config.yaml
norm_eps: 1e-06
optimizer: "adamw"
beta1: 0.9
weight_decay: 0.11
warmup_steps: 232
decay_shape: "linear"
max_seq_len: 512
doc_mask: true
max_steps: 6685
Each number is 128 + 32 x the weight over its row's rms, rounded and kept within 0 to 255. Layers, rows and columns count from 0. Numbers have three digits each. The size before them is the row's rms in percent of the matrix's.

# up: layer 10 MLP up, 832x320, rms 0.0476, rows 378-477, columns 240-279
# down: layer 10 MLP down (transposed), 832x320, rms 0.04, rows 378-477, columns 240-279
# gate: layer 10 MLP gate, 832x320, rms 0.0465, rows 379-478, columns 240-279
up378 098:083087086090003114091129063176164078158149137141110103152123108123097130138149110148082154163136080108088151120121071112
down378 100:062123146127149104161043109112131140100161139170115199146099085152119112100101165113154164088110099117178117104170097116
gate379 101:147151101156112145133145127148134071108190078146152083113123179038118091133120116113144145124187100127146164113129171150
up379 097:155118120171160160151140134138071111110103110160098170171101134073101129184173223172132116144143076165141140097157091155
down379 100:171102081170115145099145191131165183094057140178088145107114124191148128161091188114165153149110131102148113112146146133
gate380 096:087135150089101121098166128126074143160151093169099166039133144075134183195089154127115169167113111142124147094103144109
up380 097:136170120110079153135148168182125113161083144120106107104208176094120098148096166122139154124100119175102092102093122125
down380 098:090118148136174172127167139118172105163117087109144104100155128116109157134148129123162145080137122123132096242129183122
gate381 099:192150095168152110125135098111091138149150145157097163164168107133126148117153179160102190098103141113133139175118116130
up381 098:128105168153104078115142119100084101075163176173116166068080161196096119168104146098119161090109146102134129098123096122
down381 103:106132141107101140122131130105059117103135132122119115107129105139138113133062112109120180145241088146158157107097075177
gate382 097:151132160101153076095126115168176101116104105086115115186117127128113089054122159130154077109144174084073169073169166172
up382 109:206102171128146143087084100106160133140114163139099113165109131107135111075145182152134123120081165098114168115169130195
down382 105:110126128057170128198090162108082103147133121124067083156125125167134181174129238092118172143141167161151117133101115167
gate383 098:145157135127130130173090103189115148108065155139144141125121167093143099116097105134113101093175118063106109118173172114
up383 100:136151094078190162093046131076133073159171146117146073136153144142133083117145181067130128144069120161121140116170101141
down383 103:100162138160114104094143093103184132115117117130154093175149156141158178147123090129203102149124179115113194104100128104
gate384 095:128122096160104162090071164116167094119161101099174161140123176167117114062119187116121068200144125130088139080049143098
up384 097:178078149168095161117142122072181175112156137081161116124118167067135081108138139117131064128134155139081137149164114110
down384 096:136116094068147078115138097177158046129114085163145148132145134099123141088075206183134066101130166158150136106109192152
gate385 096:202112115084131132153135157162087103100155117129144180207101142136152140107063148202151091156086091120119058182107147128
up385 093:230082148116115053121099149144118137111126084121097192127150115137133132149104122134113139122156190149113145181124139177
down385 092:118156104054086111153155080146131126117123112147140127154141119183095119141087112075138159161182123159090081086121103155
gate386 101:150092130099105144203146149155077110129150138119135113122196038132159132129156140205159122197145092108095108130123110112
up386 095:120151179136194064112088147109150157158095203113161136132134123138098185142107114145081126116103124066115125097090194131
down386 099:128103070125169114104181131150101082120144116100115122127206075144160170152093159232140148168140166128142189120081164132
gate387 100:084114187188126081092151114108121151138156188153226148089133084151150170127159146184163134111176147088154146112158122110
up387 098:123097083083170153097161135093138142174150124142127123122193119172104050125139120076117115117162057133087121121159142113
down387 098:126085104174143153084180134114088099142104101196206171131155147129158116118091148095088211153095140125112154166140100112
gate388 099:140106132106132114103145166137126106146145147137092132101132143107089142164101181240154149176153112160122057145199130138
up388 100:148130097173148123171090121062157137142137061194091192169070169165094142103162087106112094113114095137178122150152070153
down388 099:154105176037160050134188167129093147030093191106168171103186090152160132091150140135136116095184096106156208124178122153
gate389 097:152105093156118118157178187107120111132078117150157148151090155155132081129073109143147146196117146085107089085151100195
up389 097:050147121126099116140098173152127137140163115124135143112172118112119058126104127064111107123110107121116137113112127135
down389 098:062129107120146109166095079125134114121141137119131162173082094086122152084201169069108083138094158157128128107123078105
gate390 104:136140113090142113116075124101138165126112133143161100148104159108108150164107080127138071093123071086158092134167146138
up390 099:169198212095100146112100139146126082117094153083161118164181150101127100109131152086118098154134128069155127148159186136
down390 101:158119147129116153162143163153151127134061103157145147124130125098134130147143105189150078114045108179117141165103087155
gate391 100:048148166156158102074160100075167145136127202143104193136162138127168147107158144099113142158124109121154138058119121076
up391 095:140082089158143163093097104181138117130115176151133096143136113127101107152155090170102149146065126162082146141083130135
down391 096:066121140111135167160182126145112074185164143098135071150060116164049118132117169184121113096151135154130166184125135121
gate392 107:096130150164167144125181138150138121141131146090104117099182093170150167110155056151111171181129168135180130062157155156
up392 102:146098180132167103097144127113153114116105096128131185137095164095154143158157148092152046171156135124157103080062058173
down392 103:158096146136150092093134110137150137073115094149155152108148131134115132161090132093165051109134105093153103103116085124
gate393 098:167129099154116140165140143098164136097179111090174072149132149153076093123150116102071008089147143129086087159079155145
up393 102:139122116093153105124122108152168088114156086108134161123110111151091112076107084114116134160149144081101139172148156181
down393 104:090121246174088151149120095110191135138098134115111072057111144115089104186154133143112112114169102101161101120136125142
gate394 098:200112161138130191157073193096159153117121130059087204159128101189142098106110147151091103122149095043084098095143095193
up394 098:175099159092160126080126118132153124113102111167163154122115187101146141203168160046100103141075130134071113177184128123
down394 101:134095084098124155141173142148106142148153140174132111124142125167090135117172138122100140176121146163142152142121152127
gate395 094:140146069120115125103082116167131136159102096101120134132096133116152205137155155170100125118100115120175102153145159169
up395 101:089074172106102147149139158149139164115064118152145107102137147064089140138121172127188144107126125083135114131082167129
down395 101:116163220228172125144190114091137168169120141164086127135128120136073166144111039127130072130071151119156092101164179116
gate396 099:053136116108166127121176161171123133132136073141096127103089119065143136156148115155167176133138142103173123113096143106
up396 100:113154094134104164121107090144128121153128136146069091125137180185149165119111149075130119143186120130118143157150102111
down396 102:181164089134131137110096118093175179132098125163128198152177124084076139130155118086078117199178147201139109049147146181
gate397 100:179093107090087133103152079151145071114189122098139103120132105092110089155194185091120070149170095158146114101102180158
up397 105:154135106112089174166123082167147087198148162150108138148148179173124100160070138119128097139142109126107107089126121121
down397 105:112120081072129145130123113129106196115162126140129122154116159148146117122068093144197144141101142195168089147167107166
gate398 104:118146132102146126112134100124131117134075100132156144177125135153180147116111125179094125054137142090110116144142126141
up398 105:165113098145137186133123083157130146139128126156161159185132072133115190182101111157140114090117155116122189175135123146
down398 104:115097141157070162159121193164097071172138129118170106166159120126112104115162192128113114142131165150153110147139148091
gate399 100:105179107148124148088129204141136144108124129150095155194130114112119099133140161139100154100157095109055150133184105162
up399 094:135119133167104165163188145081088144137143195139141075061133183095178191165147146156093118082164107163151130078127063106
down399 097:092136144086156143186169135108146125128083115158156100112139119140128097092128100122081058132147102105115120100105122152
gate400 108:094091107152113103098074127106125162077142110128168111165139109094101081075105144124164138116134087112123090168138153092
up400 097:155146198098085178202119128117119108082140131073098142085157159115102117199114122096153098143107115080180119128145114190
down400 097:108166105162067130089119089131144129128148150085135095129202113148105174117161156147108134144137174136114117110127141103
gate401 096:144112188118166092157061120122118126110155080119165117117124140165071130111095125128142128086098093135121138106112186087
up401 097:092061139085142122086105111163153161163132105169195127069130143153105129148076172123058114139153137138108119094178132123
down401 096:150104093081103133117176108156111101123160196046141135109109159072137144116082110162137118170138099168157142163157108107
gate402 097:124145168128143131080194108152122103144106110123129133107125131127151086132085156135173141111093158141089085156191154143
up402 096:111141121143131130108096180094176136147135108098169118183110116119176135107125048213115136122081156112121106144139117172
down402 096:079199147165167086118108131152085138094145156096114207051137126130141141148159131184154112084156082138192164109153141124
gate403 090:087111082149141111128100150153078085112165092183181124067103075140190077111114149186138134170157138140109145156143182166
up403 085:069089111082141152123060146100165091141150140134189127177164086133122157065208112140094096152198082120094091103122054092
down403 085:100140143140138097110136124168154083096159131165144150099101144154161142149092120142199142091123149140150135131164203118
gate404 101:113143104146101130129075139160089133158142134147055114110133122125121166134102118110167208081136154158131120171178108156
up404 097:142091135106117164142121154088112148109215122138088093115179096114131154163139130204137114140083157178126174096118035113
down404 099:159160135107125082115099123114128116181099061152135090175135118140145101127134117191119135125194154143175134107128155122
gate405 095:155128168147091115137180082161142138117139145135112100103143108091108162181115088104149078088085119129116088123104155095
up405 103:139099105117105127146117138097096103161177093090128114078152150160132126160152080094054115123071116103160168093061171099
down405 101:134094111150048154067193129137120052172156119117087093149127147107065115105100106151125182168143172184136158163118140155
gate406 099:149122168109130137147110157131094158155163130122155138076092085108128133074123095177117121122074073128125076143094130066
up406 096:099083097097160179121067157110093132145100110121042071149119106166147150156127178167136070186105174155165173106110121164
down406 097:139151164103135170165139111096113165165111160162088173181116134147122084112204106176129094122085136139129137099132120043
gate407 103:140161134189103124091151110147149136129110201102184139121152135147152074132195073112122165148112109132092074102171048080
up407 101:128101098155165153099109104129112148085121138114162090182143121136107108138084094085112127140130150114098053157172113170
down407 101:175077115112183132138084119131154146165157130083135141118113114142105123146088121151120105063171139160118092162097175203
gate408 095:129101099194111097114120140167155138112169110083146069147146156148072123082171118153115129147130123127189188138154140100
up408 094:099158112158147169103072139169122140081142145132119075116118142140128151092057079141154129123145135107124142103174118154
down408 093:166141145167198090121095147115134153123124091129103126102114114167184116128098133175081090123152131134084146119176128119
gate409 109:143165115104173138167128131145152125172112143173160104133182097148131166111070133150098111110093153112173146157127117110
up409 105:153093085104138140149103142169150128186134130136100085131121107116116126111146155156135136128104074132106114131145101068
down409 106:193108109127144153120149105099083102102170134130100150128128124164109092086100064136118144100085099116081132114143107125
gate410 095:092069099189172153164168193101136154123131108086116103143089058127080135163149154143114073121138173169099102146118129114
up410 096:147175098131110167152063182160131151079110166123095135151090129095049144150115142096122105110127106122175149148130102206
down410 094:074127157099087163105116109155142117113165144071088168117167132128174116143122139131148146139120149140119112104132099087
gate411 096:171113111129097123122150104120132130145111156151180159078127115162165175038135194158095072100134133115150077150163146124
up411 102:084073109133153111189129106136097182159085117198130145107199127107089157139084157111110184095177154094156160081132122156
down411 102:133107082208144107146146181131098095079183152139139135115105097148072092076115074160132143135132158148178145113159101160
gate412 091:113108129146163164150192111126152109147173106134155048140137109088135100128143149110174148066075124100095135123125014136
up412 094:086141152102116136144069158179139138137187106142158113151151173119157120148119150099119072093157164124119127128123091112
down412 094:084145141070110107132065147160093108101150137150121167101089128153146106140126152103132106173175123114174145141141161138
gate413 097:157106088086126175116158149119104151072166163103113125127155120091114149107106162142153178144164140128116125075076140222
up413 099:114156074093163103112132120138103085086119169115053080092120098130126183086183136125125149126180104104180157139144146099
down413 098:140155093154173144129168086078105122116136090172115164159149093102155102184156105137133123156107072094112086128146099109
gate414 106:134096156074092073163124144133150141177118145103189155122164131122103235134173077164122150149126146142105083165109201150
up414 109:121089126092107168145151101194139126048120119085087079148145110120076094112104197180133164116200099150103155127126104108
down414 104:104131145147115149120132119087170139145137087136147141126157166077100105140193152068085050137121108092076086110156141106
gate415 103:098125146073112150091142131147128137150133184159093156137147131133157163201184122135082126141139121083140115081116071092
up415 099:054162143140194072148117153130116170142108089092159078092082109158165076163105120184206073079125075170082186143116102149
down415 101:148145166124112101074105157178120122211085098115133113109173135117131080127126139145164147081129114150139053216115178097
gate416 101:126106133120142088113148182164201100144102094096132161180115059108155137132164164162132087170148108182102142120060135128
up416 111:104103158096153138110101079160098157094113161114155080141107134075106156139128158101159041116156127120086134106158154116
down416 112:140058129074161211158140153123092143095128095041096155104106141112120076178149151086118155132113106102139154117092101098
gate417 096:140094116203152103115143098116175130137136074152078132115087158152091120127154141163140172110145165101105168117110154138
up417 098:152025205122098171116127129115087129183123122137104193098118142115199174110108146179214112090150105162191144127096098088
down417 097:161175122092119167107047134146112154117071096132143120129164111114124082187129153113102154162096139134087180121194176147
gate418 102:155154149089182186097137093165175164161124175136113162087126111137075050121116103125116068097102110096126167108144144180
up418 103:171127138094122127111084138095087125118111140142129142180134156157162097147131090131085094119154139119165107114158151153
down418 102:106176195196099163150139159102171120146158142131120102114119078103093072149143115150157127095076097093138091143130104155
gate419 104:153165110110121158114166170064212123134085105080104171148105073034102112067148103133177083141139123081094118119176126127
up419 108:122099085070099120121145144151139139136133082137118168138144178204090144108125141144157097108114186119113168149203102157
down419 109:103101122185075095119117145135080066087130204097183135131103137130148148111182117126125083173151114140110143082114116169
gate420 098:192123106147185146101146138176125184093146087069154092069187125078096152165206160126117108120171177118117112102116132127
up420 101:130095182117114113141184129133132076136082095178121143143092141146154074052102086150115097118124120088151164072115107179
down420 099:155123103166169189067137116129129164065172139136151119136156108145152112138134187134114110150116129135145053082118097097
gate421 103:130117128127081204131122141132174138144141116148104128094126081143081159131100098154046141144083079103085177073125168136
up421 100:091127103150128087125173156096174052130176103137133123112185115146138186085126093091147154146145104121208105185100136123
down421 099:113144131178098129134114143145179136125139109100139129118180121186085089104103129115085093123122126125119137113115103143
gate422 099:118110171152123182151151219149073166123090105083116175110122062126142090154164104126129087161112144093140143109116099151
up422 096:127115070096070118119094087091182117144049179135140116141160141166091166161073100135130101160099031141110160113139126114
down422 097:127124096107141120130139139154147132142112096096120131148126181108154134145120120170083173121133082128165122156163154133
gate423 096:196179108155149107120115054184111169145125114089102177181144186069124103154089085140116104117080082130121158143162132126
up423 095:151103042166164097138061111128149166118121141153102156150112141105146154156143104114152144119116085176100131187147111109
down423 095:119166136088106121117131108129135099174060141135124174125092100173157115105107097159154117179092127115108142167157169168
gate424 096:116155125110120189147171200195110112136110125145074090096079172121155134140107128122143114084172142090148147135154116173
up424 094:084159081147166089066078175112129159134158140135114157127118138142147062114177129097098171098086133135145142077118150119
down424 094:109152155116098155144122106093123127070159139134077120072158145126094176087125169113111153101152116132153107157149098074
gate425 097:187070183162112172178148165120159124135123093110083174117189187142146096148143158057166122192163150105093146081131110115
up425 094:121129098170143103156149154105068158148173123095147155132158115138148091119162125101105188098183130159144123095144071081
down425 096:138079095139143137158126108134138114110088167129160117111060136173111104085095106069147137120146143076145120122168074137
gate426 105:175150100093165206173122193182132171107123128162128128114145082158129123184132154130115150139158143097084089167116151184
up426 103:100127153165125174126102168189125083071139049169125142107095148151118179141171101147145154130091104099169137106102160150
down426 105:137130084141053115161142147119091109089117106140097162140094184130128142168116174158141106151118164123092163141118107108
gate427 099:178096154107128095143071096117127131162094048082121152119124076131085143109119129178151057120058101190162122137106136104
up427 099:107131123167128100129097156166130117053157162102076108203114185155118080121108112104156163127144073155152193105161114175
down427 100:123189103109132184139077111127114123133132125145167110153153166103139140163131159135132132133092175155143112126118121145
gate428 100:086089184085105174130126075113159089147070110078118106162216140084105061121149095113133088133133170142121156171090112123
up428 100:149109164134096100121204109135085067177126111137090066047137114132108082098114121122107066135071098084124075088126165175
down428 098:114158103156137112076152147156136153113139126090132146166157155147188134168103194135101130171087132075118151162173114108
gate429 103:131058134120118111128174184149158090098145169151082183134103133103094132147147109171086151121104109122119142120075062057
up429 100:109113140159095127131160152153162095109156093104118140136080138085107080084113138122132030128168234098146157115100200085
down429 102:115183133086101147131106214181113150140126114076072077143101148115158102141083113122153143097103132123201120120114159114
gate430 099:097089074110060200134126143089049130141120166124123067116160117151141106103184102090146148128173084166128125165084145160
up430 097:074094100094074141171181154178113103185144138099088086114175160146075136120109132094099116146122111149117070089105104091
down430 097:145168140152140205151163145168116157174162140153117050122135130129101074155081123050183121130113126131051100137187098168
gate431 103:124166120149155042129120090088118131104127173142101129127091169111143131174145121139174129092068155172162183110141110156
up431 098:124075106144167147065142145156144084089117159113150104109086136121119128094109155098161145141151109084100121128128063093
down431 101:093101202124119118140132062159105151110076120144113127118122084118128108124083174157144153137097166146155093070141207098
gate432 107:131123089119104105076102155158175094108121157187139168123176134105076143176094167137141112123134121056134110115139123124
up432 098:138134131179148114092094099103079170230150181107104094142112086185062206117120059104138091151034096172147175164148154106
down432 100:131139121101083169102147113070161150142159118151141152097118235095110115151086164127116099153166111085130091160105151179
gate433 100:120110104134155124148142117107134129160125110062126153125113135121153094129097088108111084074117169149103122138087114096
up433 100:136191124167129135132062134240155127125154072107120076130068115212099103126112166139109159146049127152130126141115107133
down433 101:155105110129120142171099116127109176087108177141150172136074121129136154118090139091103128127162114062146108164153144168
gate434 109:188154101179163147182168192133161098141125136147182150106152102102154165132103168121110135100157112060146130110098153126
up434 117:071129084064112135097147110184139157058121064128119137108083165126112158103117096132129096147119207175102166177160160171
down434 108:161089083134090136138158107114160134170123130082147115139082179168144111128161143143098178143146125106138095177153175193
gate435 104:137128148122135100128141049098196155124153136089082085196108130194146140087168080096120140116106136134078152130126062109
up435 094:131142065126101121109114116079087091092116112094170137113154110120104119086162083137102203175152124162144147089119137166
down435 095:143076116095096119114117107140120142129107143137116101132165070110108182129123137164088159125181101162152168124136099128
gate436 104:131118150110143180075198122141137144170054142176108084086174170141076067162114118144105105118152116088134078062112175146
up436 102:125125098184126132102049162163116110124180103133127171180094152073105148072127130053208153154148066121146158101112162123
down436 102:143095103114103116104140188127160146156125095140110171075135119103121069109133121177162134141144171140128135120108180121
gate437 081:164149180202141125116159152168193167186144154147092102140111121100161095150093129147103166107112195146114083171176095148
up437 098:158134129059179157122120109122131099126118141111141102175113073137084143118186145175121112126186137124091121137160112075
down437 098:144076196210115103113110130123129151146181115097110128110167129122138124073081073161118167099116181150136115102189109127
gate438 100:154148207165140122127107163095155154122138157110111156152089069151097138156129109180101160091121079146094100084200164072
up438 105:153097126186159128110083102107132078115138105123094167175130089165118208179110148122125016112097159151126108112110144087
down438 101:099128081128097166024088115130112159115119163128124166117124095102163065099055078170136098176104115168135124174067133142
gate439 102:125104091068122153132118117067127105145132144165129147086192094129158131117186141165114112113137086096116117211151123176
up439 097:122140149145140149134129162163115124150152135093123144129129146170168129109145168161113124113105098104189106134148194132
down439 098:166155121164144107151115149159140109186142137126088164140087125071086121109077130141188174064094102133163141094090177169
gate440 097:097171163136125171131116132166161152189115157129151162043158171137179173164172138092135150144177149106144183109123122116
up440 094:078108167126177104159127110170127201085138176115127144176132123209153157140107130109085130081141105115116103094126174087
down440 096:114153079141154186068126148165178157114163112133121120112135159169159120137116142171226072069131135124129116137108127127
gate441 101:164109113078068136126164151113125109114092096160128187179122122147108130130098121146134130172126101034101151119157125112
up441 096:133118080162130181112152136169121066134056168065093198143190157116121109133095110124115109122123100137116153138088152157
down441 100:137147125042156130154106079192136089176128174134079134115111207163142087097072122126134074150117116100081179122146100140
gate442 107:097123113102135117107149112121127103163113139130119072062188157110108153139090097110118095110136138086196116136183165118
up442 102:155116150115165127161134079156125154161131110086127110071054124150120148156181148112107150200126181100161184116135117127
down442 099:110162155143093109141184227164093089167158129167162116108042115135101126104105206119071059140177133098091108096079163118
gate443 100:139097159129140136147090137182184148169141098106119069124106188151068159118133087156090142128071138090131142098155176136
up443 097:124171200171126108171147082122090109150129098156204056071139098132070155176081145110106181108169141112131167152174116117
down443 101:124125129073148134106178119087117129114149106094154079124111159098104132111081086167123120097167147152135146096167056175
gate444 104:092118110120130141164107152153114115069143126146127131173152078111111074085170021153126140131151099149143119152144107100
up444 106:132124168098112160071105125127123128104092189137115173105185120086125059161152138125165155144090145144053073109133149108
down444 104:150167214147154139129159142119074141100145107083111147097168065058159138127083135124132160086111110125122150154130163147
gate445 106:146061061156166129091077156166132107136178169078183120147114100144151097153147147192168137066111092097098161107160126109
up445 108:144120111083109169090151168100133145155187158111132149205147167155154131156171090090136222149169115162141179118131074166
down445 109:166099106195086151112144138144137137091214156125066122106107110083091126161117150077128097171108160133141160091124099120
gate446 103:145152162064118108132077169082147153093090160148172136137058158132084099080154147185082120128160113103118058109189148120
up446 099:137128190152139156179162139128099111086132148082190073125171098096146121111146136120128167134081154145077149094128125133
down446 102:136154178101134131160138138153155133150175093094120090127118045137114083112108102089148106125164137170114132125164163099
gate447 102:148101148036138171174158103151190143135124158150135117109141196126092099112135053205117178110098119093149147137198106161
up447 104:129103086127134147153117082126148085119099117109127104099063173109138148175156154144125126105105102128177128146175132186
down447 101:130095075088134155085139128128148142103134120125183159111163151164136140095108083175145124105103076141149130138148128157
gate448 097:116152110104134092134153124126209047097105168151142193141060151120124134076141129087118151116086179173141143109073135122
up448 100:143152116101174138089096133153051171132086134139107100155103118091081129100079095106142118137139114071146111134175145149
down448 099:123096132142162178150134153105125135161138184104138145125125169113176116153143168135161114150147199100148160137110117091
gate449 101:160122128170102134126112092101150132136149121133176090102144076088102072182126088108193108127104103088154179073106129169
up449 108:135123140123109140093153076115109146110097139153152141096129137137096122171056128132128068170102130172125154080156131125
down449 101:065145114177064102108062129133104141080147097104161121116158117108069163137107147118118134121100143152136102140128117073
gate450 092:121161155119090203138166170136128104196175103109172102115077175118184171117212201157079111179122159090088114160076171148
up450 095:123157111094140075098111101089127116184106123127145099108110146074130113173160117145129127080085120107173145121160145186
down450 095:151095091168145112120155100125145162101151152121155094133126161190070149155199105154129103147130142085061138086154131140
gate451 101:124119120108140069182134102075179162132156107110158121128165102116118158119172064121102157181065109109103179098160179139
up451 093:155143110140121086142134143106154116173086091083077004146129154090098167133131081132130144165166161162114105154112129080
down451 094:106139038130134142079137188138130126107119119156109156115109142092098167072155176161153112169128149113121112068120080142
gate452 102:086163161105130177139109162161183115142115140140183139149051160147067077127154078091153148133141121096149148077095101134
up452 100:152119111093133114075171172195090139080094161151117081099125154170136117121113134171123123142102094213114087150160147124
down452 101:045141146105163160163036165130139086160081142071178157092122174137195113105139104125172131085070130119154155139123194169
gate453 095:137138124160121114157127101083141178142157128101153168140193055148110092104156120083109136100129122150111118164155125092
up453 115:133124110091155156166123128142097132137113138074127151157170095146115037138111112056162135139138183118138066159167074083
down453 115:192125092131068160136095156116086133171089118164170112149069120130133169167118147123115082123120154081150110152119113167
gate454 093:095132129182076091129146120120094118114088204156165146155137183169150139146170122122114140128138099100087121141093152114
up454 091:110125159173113161041119159146075164080143076124098155142186152114111107112117165094121135152063136233148139082157130123
down454 092:126124133136107148162120139146173126093106114118102101106106115142115138103138136085162076107138138129119073139180152084
gate455 087:182073151187141109162081089082135129089112104169099148126089149134166074089169101106151110109114094111093118139130118102
up455 095:166152138123143130146077099159181202133151138169106149102108128151150126155147118135121098141091156124141107166118133088
down455 097:137148119058091117109144167124096078138071151149114123120159143157114162143067105108178179169133173139166162191168125112
gate456 100:185151114150123108087099131117103106131123118139099145163131147168129128144127100138078181135094142111116201108092129117
up456 102:077156097202122124118146189123148143148155154135142102050140147097190120108102112141120168132151085135120087095122179106
down456 102:131155092156121078144107147080146141191119151125143095146137121135118179152126107128128120144161110151142127129170062097
gate457 100:057197146091147166106176136113141162187128199114093118133106155155131092142081102120140149096134125113114111118048104130
up457 103:134140124097161138168153123135137141157157116126093109099089143165163107070119126132180100224121103090124133093055216119
down457 103:128121130115132097092108162118115114107099078127080106157191170111112121081115100058138136155158145157084119107155078131
gate458 099:137131151150107134132135138157135144095081134108085104061127137094115159137101105123148164163094113152205120091104156137
up458 102:161166107112055119147154172116121064120143122121109108129144136132128113145119163106117145144171118166123084117128117097
down458 107:175135103156149145118160127134191094118135181117095142203072119150104100071116104169131171124077102157118142100124113100
gate459 092:121132158147107205137143131162143132106106133062085083072126058096138123141158141121162150120134102124101052129154229148
up459 101:111084135174090127146115070170162093116103128139183098158161117139090127125101118148067048154136149093159142112091088129
down459 100:134118094221200129139034143109190147151163098115092138135131088170166092110173101114135134100105121125153118135111155130
gate460 113:095080126071121097171102134135143122147119129123131177122237108103105082113101062136143148126130151073154114141138125104
up460 106:123128107162174072097088121033098147118164160101206150114125163132141145134130114121152148178100135107134110136165170105
down460 109:054131208170166154116129145119082133144135044105148163124063146145138117130080139138139168135160132096148110109141189099
gate461 101:143081151149161139111094124122149196155150115107193156113083125072169199034138150120152166117133101102130163162208177163
up461 100:098103148177098139143119189179098143160087147090073123129130130095174148179156134091156137093128111170086130098139115149
down461 100:117121086107072112141130179101086141096138099145146068141125089150088175132092166143158143108141186168187110158122184103
gate462 104:111130117070184164084147144089142152103156192095140126093123123127079157132114159133077171122125104197128141102123145112
up462 107:101167136109057144130141050112149114129147141089163115173213147133117124081106111197121131076113133084107108124080121087
down462 110:113156110147182111052094086169119127091120089105147104120118146103102091083110090142096180107168106151157035144089122092
gate463 106:131114082132143113101162100159164117118182131149074216154146139059143059152096159137124120148201156179162159080120088161
up463 102:140152115153114084186103106077088118154130178110167123166194078149075099118161151130187127174097092104138143149090109106
down463 104:114095080105118118121099100116136167139062134125149154181160175118121154091142111177106092162110143107171087104150156110
gate464 104:132083171135123139043179116158130161150103141180160111128117024141125143124208087134199189091160083097150158123159142161
up464 105:108133142099145138161186131098093089097165126155054112167123119130150043106115129146160156121166137185144126105119131149
down464 106:084139070116101124140138129140133127132111072111123122170088168167120091148170155128104149229143118162125172066080089139
gate465 095:078113119095109121119171079079143095154186185124118187142119159118153098092067151111159168164123162143140132076138177091
up465 099:155117103067132150164147096193152070096111106099143146117146172096101142140128152183157108177147114143087189132135144142
down465 096:195167125135152156145153149141099149102162178077181113113129084133111109098142059096120122149133141128197115159121123143
gate466 099:169056178095177138115098103146165148177159123132128113091141138151093087126087076128085120146115117107123165135095121131
up466 100:073097100062105124128131119143091175119138137166119075131143152144123083102130127129175115175123119095138132130140155132
down466 101:098123100150131081099172147165052141129159130193170141100145141111137169125084101130199129128113108157091092148101131105
gate467 099:120186118103157157111079105134094095088150062152120129194149148103213171165103171148097077096100195103125134093149173108
up467 103:144102114185130151096149140108112163133100182165120172174111046112088121131151179130190147113120157106137083178120196109
down467 101:167115081150154124117148099073110118133116138098109149156041115155041151171130115111070095061106156108106102180108147150
gate468 102:097074121116147165095148136140173140121110090113083114117147150087076119159192106135096144134099096102142091191136140129
up468 102:109158166154124130145190167083169124118156170116185171132097078179123160180115121135111115202118092099142138065150122097
down468 101:144125131113140141100133132123205099153100081133120098150077172139062090202121101149118163136107158116123120164115091198
gate469 096:172138138092109142184082080104121101066120137149140190188142147105153114094121117129117098107164120113144082103125160097
up469 095:149103124142083124107120124140130113120138165166181147127038142112129130096157130066144098174132137150138118168163150121
down469 096:162121157086103101178116154129132188139075102147174143139131105064119164073178070083115137140129113130183078145114132176
gate470 088:120112125171154075129176123187125110207103147119201101117118144101112131165171111084108086158130192136158126167111112125
up470 091:137115061131158069160143138111172110094074105140103123139155134131126098126143106105154152135061132164169176130085176068
down470 091:110156114113159177144109108137053084079122158071123119135091095153152177102127103150062104145131153087081113195141142163
gate471 089:075165111171080162159043137104163096125154104157089149150133121133135182155129170083124140144156145105099145102093148131
up471 089:159126085135146082096060144104066113107168104108102105138137076106113140120155129148082077096119175165158189143105101117
down471 090:049154137121123126142153120159107122097110140108135138100096158081152131178126135116125087112130140136116110170078132211
gate472 093:144173128105168137144114144174145096145171063083188169114127119098126179106114142093115148120180128098149163141126129117
up472 097:159134162105175093109123101108251160072097137069206138186117128133086110107142148111126164135161104095077091117145127150
down472 100:072123183091090129127104177089112097081162139115127151108143096195131172107052164133094104184176080216155143152159106127
gate473 103:098172141170168159133169049168118174131147157142162113151120142147120143144150092183062117168091154105171157162154088108
up473 103:145135185126089177111156090154150129151121119069138151164138096115114124180100172131143102132115145150127085151164155097
down473 102:146115176147128163082115164156078086144124092071147153135121159114179139080109100123079115132134160153113158135135121160
gate474 097:127085093096118129098186210158165105178138134103131077114147146106154116151108114095168121146159115113120147132147083089
up474 097:196096103109115153158106116049128034147208198177100143097098138150082126133146122168097101122113144082070149132160139058
down474 097:161136100168082137160199138128126139141095110153181092126130146163167135095169133121106082175150155177144114094145118133
gate475 100:083138123122151189099127138124128182156101126132106177125109130088070147140131184098073141063169200124095126099091129112
up475 095:229113105186119135163145052137112114202136088123134096133148106131116119169114097126092084227154138152050137106109116098
down475 097:149102094156133141088118067138143134173116098111083158124110176129120105146128138131172145096156105155099113103147086096
gate476 105:146153149168173116145076081094115154103142146171109095149141111150152160065149136082156112104109145157101125192115109118
up476 107:158130121109160142102155082097133118078126159123147187135140127150136107156202156148121152124112104117088125120154112177
down476 109:140097116184151118120155111137126105114144064170126097132056140107112120136138090160146067151076121119104090129129183068
gate477 099:130103135094114116127174184152106115104138107105132081083143110089141157169119206165053136126149133119127141097157090067
up477 098:159141144173114126203129146101101058140120131136154141179096162138185181122097047110136143103162158103147088186150137133
down477 096:149108136121132134098159171104128129122103162101107144102118098142155076128113131157120114111119163131156102079087095123
gate478 108:170138084055152092142163154103126110169125075162120058181170095176174174080121134139148145194189172166108108160092124096